Weights of a small GPT-style language model, trained from scratch on English Wikipedia: 159M tokens.
Each number is 500 + 50 x the weight over its row's rms, rounded and kept within 0 to 999. Layers, rows and columns count from 0. Numbers have three digits each. The size before them is the row's rms in percent of the matrix's.

# q: layer 16 attention query, 96x96, rms 0.0783, rows 77-95, columns 48-95
# k: layer 16 attention key, 96x96, rms 0.0798, rows 77-95, columns 48-95
# v: layer 16 attention value, 96x96, rms 0.0757, rows 64-95, columns 48-95
# o: layer 16 attention output (transposed), 96x96, rms 0.491, rows 64-95, columns 48-95
# up: layer 16 MLP up, 384x96, rms 0.122, rows 0-8, columns 48-95
# down: layer 16 MLP down (transposed), 384x96, rms 0.176, rows 0-8, columns 48-95
q77 109:567494518487398483498505461514495379448496522442527519584522495474499438504510524473454478484468574450584487460489498569538415467496503500460568
k77 106:567498524550461454460466425594545430501579510497525442503435562420508483505547479485441496440463518399603415482503540589447528518491524576468502
q78 109:458487497565439507480437530482566482451455545442550472561554478455513481462508475423509402592516503463463577439533494414430450554446481510562493
k78 104:460424510534444479481539567405588460445496485523543574493476414391520527516526412526571519590511478463542444415533533529488495565423564526497457
q79 098:436403513505540540459596489455542401504527535506519498536592522476538473558425506521431545541500428532585549370554439553452461481380505425504532
k79 103:490524533569514490452536452482537492509465495481581549522459487464517410493430511483515470541495456562510510409507469456463446495452450382469571
q80 088:506529534472604480505501482480569531504501504493578511452468445487506429464490398404581559565488537459560431506529603483505552518450526548531482
k80 088:488544442508434511620522481557491552520520425489465501387502390471557525481519416478546476507552516612504501547540437477538500493551468546498556
q81 085:508564507544469569484466508405527460530516464546528581497488610446578511543477443541491514435504506463487544487476546526483459469472457521548454
k81 088:572565535492447519477530505442531437468521548471555491524494527521398499509490453516489496528423412506455528485483507534530414465577455463631428
q82 099:522454516477529473503448582549592530521505406506530522465493468525529488549490432483470352529435455533530502556535419442585477526430475505534425
k82 100:522461454564439487457429434554465503538529387518517473404542372511410550535501485503508509587513486505487476552540384510497486475475511494519404
q83 101:446519431485508609435506609543475522546456582537524597580377435492458539512459436510478450497434537439405460521519464428470521463580415506464536
k83 097:484539471497549552436383484440533499511478579513551524476438386523552474522476487492471459414460528537523484527531520499407492499524521521512480
q84 086:538469496499507457446476465423554484530538505586535514505513578456560433541611457537421515549551482556507459487500562401454527511573531398477516
k84 090:519489539487478497543534433497478489566418459452571533446517562412586536580484498413515500554548446578564474474486504492528460503507430487413497
q85 089:561508469500483538528571465495548448438529423507507507406445429514585342549520531550420500440450557528561525571485472484448466441555457490416546
k85 092:520508500488522516428595465446485537465515566514503572470461473572597537528483526480539416486527439518573470536508516526445582421523595415456516
q86 094:514494488511550573521508427415515430497440524458455501468471452556453575462538478422521546411506439461521530431531532508481486504489522591423439
k86 095:549556475522455568564468445458591471429513569549515470504437450572512546456472488417558428420529465496475544491482545533441407467552509517454471
q87 094:449476499482420535525525482492517492457537574382549526583432521554542487489628442518496565478470527401513532444540594530543400534539507434556406
k87 092:460475554480524462484480570506530633390523553434563534478438494459510474531558447451477529544519524462479524514518584493441425489504503524531488
q88 086:417609455501485537461540410449538590497484428515452443505507524568494451457405502464551468448447529576472496492503476593454479487569540474544428
k88 090:522576480495482468497477488453451610547494424481430476512570497684557575529485508431518490454481497478585525372543526517490469487454549518538423
q89 099:531456448402439569415460616496498467502448514455534524531450576427443515465581514457621492545505479452527597448483478528454500543513495630513515
k89 102:427446473480475492577496550507494401520482570542537519521418455383444602496477541336530488538503533452485600444585482493482516483493508538555527
q90 092:563576532445498528512465485501534509604460637488549503542479507569482555503509501532595516430503470546478558495528487533555418545470380417509497
k90 094:411534611541497555465536474394468428569542597483473527475519574544417515505550477488571523498395509506486513424511491455457483635580457425512595
q91 087:523415468499482548520654411471535442502568501485485525577430510480409519417579532525550463492563448542549520450477469530537579565525518522466449
k91 091:530469552502487566511493459561533511491500553529430527478573541553537575358549534523501418486458475483476478450451510478503507584525579590511468
q92 094:447560461480590510477545495546472463515440474445481540565570495440488435421505566540492448447464534437545510521517487567426553557504449420568512
k92 100:464504490563462467450560436478470525415495476531436485554504500513484517462482430493494455416474553548564523580445508515476479436457440484647554
q93 089:549520517560441540488453439528576447557446577436491426514512573513542493582445557537581358523553481596516492508461463488471489589520497500513491
k93 087:488489471557508494500501537511517529513521444476485483528500515551437507558500588587569520524362530568478584387471494408506496489497446672410496
q94 114:555541460522546532442496566456451487585495583585543455584510418544528422611503517468488459417427526467433594545487502489515497558580461513462497
k94 106:465499488484540524437505464589411474556426596537542457533505545551447494554508470529541525476415572480434592571525449497453445534581468522404365
q95 091:481595510449445516443575489535484587506491530468372616458553433611494502453499532550496504558464481544477427476478473459520600452436464496495582
k95 095:509551607491501525461462447493515529508469591511470518503539440526522521602513483570506514449484568545417461528497399575444510484538554432461535
v64 083:538486550497504523447545466601552539456539530498546456483473500618467447451487482411522513538449452463455479495388532510545474468566463499491537
o64 081:495600567487467547565579511479497493583541506505535451489468439574580506520417566502455671470489455521415525497434536502504501457473541438363527
v65 089:379507526479573644505556668432520552458496543445492534429506489535476591422468473525386505485509525429559592477468484521483418458496523463531456
o65 083:543482544484572505483494510434501427491478468536522445516496540405559429527491578488512479542606441439582488537457489461550517459439502524630530
v66 080:450552571498455460533592541528472478435398543617374520478482486480591457552465466536437470529558544533511600508544402520486473518562444513443428
o66 081:577519547443472523540476474506472462529461530492405624500386478534578549443520441519450507523469538542556521517447552559558494486490543434573520
v67 084:586485475443597499488508546457491504563495500498565535446526522490494502531461480531514526541586473392498426509502455557400538420476489473419472
o67 083:535479468480529547527528501478415521590433552555439475553460476508524569522552532527580522354467481448521508434422457521399510563494436550530486
v68 084:524423503475549564455485512506501499425425556408431396522448534511420485478544553499544450542548522527475423503573504580502419460477524517590461
o68 085:535486470531491486472556556474542596431454579420477457495467417541418462506569578506565480497512440513557520518531479498434300472457485475489449
v69 097:485518459392503533514435487491423560507488512580481446569560553537461436493524453581382540554456543445583562436458494504566569473460492540460591
o69 088:445542496513500536537421533566501491556564465519527431507486486570369584408493437444605439549550464554469509453528495538473523486449514576492504
v70 086:449551473466511466466522501518576530490454562512568502476515574531560529382461497421514556507521523490408524487496489489473543508525547495509527
o70 081:522457520484517504491543465545533413494478472450528427570437483524480493573458534416476555552544504497453568426487522378563520551495549471558505
v71 083:412622453542512451402519522542449570516542450577490429412421490492445465481580570529460540514515518487441459512513592494570495479504516472469457
o71 082:503552538477533527377449529452496471619458522452540478392456509481469512565489477472395591456475516448538517449499609435424577571552569492474400
v72 086:438468434474502542528464519501534473515403518434554504490558446576530598487549561500491525493420487464546495467397383490608546511421441498447596
o72 083:598359414465521531549493531445535468570520485570529401455518536571475569477432593506518498502566580494526536487524453463552491552511547609465504
v73 084:508396411506487420439496440533455528486498482511417560523558500447429573526413488454470544417496510550475515422427445459539537465560523505529544
o73 084:551491509548481479554458513662564492505510466457539453636512587424458505456522528567481465440558457580502520470440471485469510481400464536406433
v74 082:492469460465437488526522424584470558462534579490552497455567449484450547426546524492566564565467506486533589468433474477545471458428471373587458
o74 081:485458580495564449493560515506539594454531503454461468507513573472426442448580482573514551444531542487478530451486511426509536451499432438459592
v75 081:560472489590471538554547550540546509476463610533502410500504433484510464429500527580480432519490532530494572488523589390525495455491564509461452
o75 082:550469538515548475515479456496497524510482447468506469509542470585483495500484524522507447626489558562536548530414539420384496481424531416451512
v76 081:510461417483401524532594474458559466573481586566568474548436507525522453438493536489417485527469560572456454524529472437416487444514406518533515
o76 078:469442565472468543502456436412475454489540545408454495551565398530440513490487503491464476476464518507550480465548498460582448482479455573549505
v77 080:470490511481496497445461522547445591591534591518319458495443549454552444508471467418516500521440497531474471531503505557522636511553467530529472
o77 080:447454515591458516479503501505513531549422410486464512484462578420517445505591436488499441582507488489456450479521519580553498615487486505434482
v78 085:503536552471562388582546462536448528533505437542457502463476425346402452430457537451470461522489517545519504477521471563470494470488558467482502
o78 083:510510500555526589455422508528485468587422462407532481469552467454490471477519449482517424461510455518509551518559498441514495525500555492556476
v79 085:566514509505505572563517579469429565511484498566470489490594512483531519562554548493561519529453587467495466476454517515525453432501526503593522
o79 078:546484487535482402583558510552520534555505518505500459428446579490480451468409565484454495422453491459585486499502499563495490504550526507498583
v80 081:445433447480503428452571484471573468592532448562528565423402428560538517555457592549463472529506520453536449459532522581518526505501538439502465
o80 075:461505448472512523536493513458546536593573595522525543552444568479465562522507535568522543516490523468438492473496591554558479550502504548522496
v81 084:452450463533562434421513554482527475548484572504581402501527502492443461510426462476519508552469490542533489536516556605501616488544459560434569
o81 080:496452544550486501483512454443521525507477536515572401559545379463540526425508420500390546499485552502585505436502539601493564573430543548515421
v82 081:407557538558562567456455440495420425536473498642525423463542491530469519443414497472547462567536501423462534497574561493515529556414508509528529
o82 079:437565542544460521511461560421520466501469587520604546548517457481593538487522495473464498540528529457562501405500642453415405495549568512495611
v83 086:454588529490442498519508443514421514504516508450503606504437528448477560608481526523512532557489534486514544519473488525445572481537574493371480
o83 081:500485559509436472515383542424424549531477469437521468395581527488507505529413558404572537576437562541490538470491557571492529524511495495407484
v84 086:483483539425405565500499557588431470492467470483428575466493492467425514417454517592523532522523530613482449427493470556545508540489454477468481
o84 084:496542594501486560402527334471485432611536521486442481541506610532408536437463541575580456505427563468542517470503407531508449515497485455527484
v85 083:562471550523453532446590547517456522406494561522582468449584494509492531443520464455461481373422473542524438449568490566616485467575463554459496
o85 082:492533508564543557411533416596460492536528500520478464472591395528502521504561528482501496442487524504563515508494481489523573430506476474444447
v86 084:520484534514532496631508539458453555428592559464536480503479493578424510520513502531531515431504510490464409573562495526538513473472497413536494
o86 089:525505530545492549521479528504426471525535519434540467551465477545456458499449438532605478412477424494411531463445522490566430439535431404543571
v87 088:499537493477385421457517518486509527422538488528429419502601569504487551515499509522470471400583483536518550449467561532578432505370445505492552
o87 086:552461528492507457489516432564452504487497489498440513468440502555447554538477544553398507523569524547525435585447492429547523425484559491474539
v88 087:528545490515526519541550543502540541445587510503547456462409493472466536525378576540582560468563464507462439440539488405584546467580427488505506
o88 087:502506478517472499465511420522460517529535374489521422439510453473470540467430506524549490413489513491529486501531485438527521515534406528582499
v89 089:430471542445530518517503413542475550446566503557584542539523473508448539563470468430507371425448547559529498527462515550484408506486507530443517
o89 087:555485530510536559556478517529444538403459607479592470469389553552456490483476477461404457448425556536484499563486614492542412493549444519448488
v90 085:487442574522562431523518508529471482500472540464453563550509490495494534576529502491558475610542525435504496408546521568515444410518409536534480
o90 088:511509505666537594512521485529503622490445443503477501483500490388530493454542503464509507460474478434484420419460505583551492522482404405555562
v91 081:528584476516624586463483479480570505511520488532511500500578527510415505538578560504469479575491497601400472517478455505530561402466550564452526
o91 080:511526498562519473499568441487553472527363540498530467519454568519533545484438523470473441440537495534448492519573442475416543463526517405478457
v92 096:470437458445510517483467461523564436486460417450447563507515497555459398449540519545476487428494491469542458489456598618492572497555430511452552
o92 092:496452537511457472474498439582509537406479498457470548479400614539436512432571544489486488533502536454494546435425464545441632598473472598540570
v93 086:494451528490579562450480447509479546570525514511529472484526520466577505521544593606504471541509557544459387424466548540519506540519461506502378
o93 084:543448523601476481458525535534523487482590525522512523464472478442502546623393549529508581566446491568518475490575467503439442474465443465566418
v94 089:403484523519537462498485387537572471456478488583410525560487476550453515492528628477434538474513474490438490518519494453506479497528565411499500
o94 084:502490544550472511585404469432509475488521489531521505474443623517534574439481514532507487474523412594491493588487455453471417519524473490472582
v95 096:503640434533404458547518446451507516494510440463546474477458501534468502404557494477439533538500484423502500513461469587504421460541507492472460
o95 090:482493495513538423509494514657417485529527425504494475467479577555503512507490526523450524490489549474512490619504535567464463571485441469503507
up0 099:473554524491449524519518522544512455539620478552492640573513363550493425512447574547448447511504545470579514557498534483456470462406364483518578
down0 094:482522480459564444450446503444441651456510545407537449534591497600469354468422492536462532485490509510531531502521474469577460555506407464496489
up1 103:517502488493419515534536496563450363533470502531505547626620553524432593447491517416464492434472460510484401423593442572541564582532573548492479
down1 108:481492541591503502491414449497484494514527438514432467531618454540525476479452506543449563532558511518473471389437577500488458478485484464518459
up2 099:400496512567508509483533547566497559432504515454547520540511581412499535424556475456515498517485493449429449480591508557517449452488631525372509
down2 101:525429539497565498504524469536396468557537415511448493428649487535472489512448470530505476484432486483547526557472500653439501597516479506425582
up3 102:465479511500539479543509431473452414484463429606459456482490440370475507469557479504520522486526550551450467467460517563486515541552507488460590
down3 110:587550507600573543551549442486519570518419506534477427478564542497513452362593453445433512496515470493470543432606478571449583537475455477512518
up4 099:511558550482479551462510558458435541444523621512509538462523522509499433414462605567458457542474451516519520442523465419491494503462474504380504
down4 098:546480453410512509505474529471565598528501437546573391494582463567491447468544440538441583438503488407472508478415593561534448593527456472514473
up5 095:511460496511606451462491479500568482485367535620444520503530470527470479413515551559468462548466464539529475496443522562515476498496491463510510
down5 086:484557468443444330484469398519514551457570513586413432398590446505508546472554459527533576440536571464472499521548533465396470519502516453533464
up6 088:466549566505532496553532511471539483390495529496531497510430490531522485536481520622484468474504569416467461593409551554439518531510560476541539
down6 097:506481484483534572393448507478470526632456470474487464468539531543560549434492448412524480556471422468537564540552409428557446499515485480449539
up7 101:581482498532424544482499512458549516542485627521564516523517516553483533459496484476519507497502496446504481544387443413472431533499489507511517
down7 094:451485415435478472534475521472514493491502484571478550456513497458550576495547637454533593550567546495496428579490428540489512520471562522483501
up8 099:351514544525533441490621521479517427454485565458479498518580554505519553471460511529466444510522549574448466517469544449577469513515552520462531
down8 102:460481451598407578514513435538502541491558480531507433520495513576491528462452498510637466546464519502513508539472566516439472505491527443492464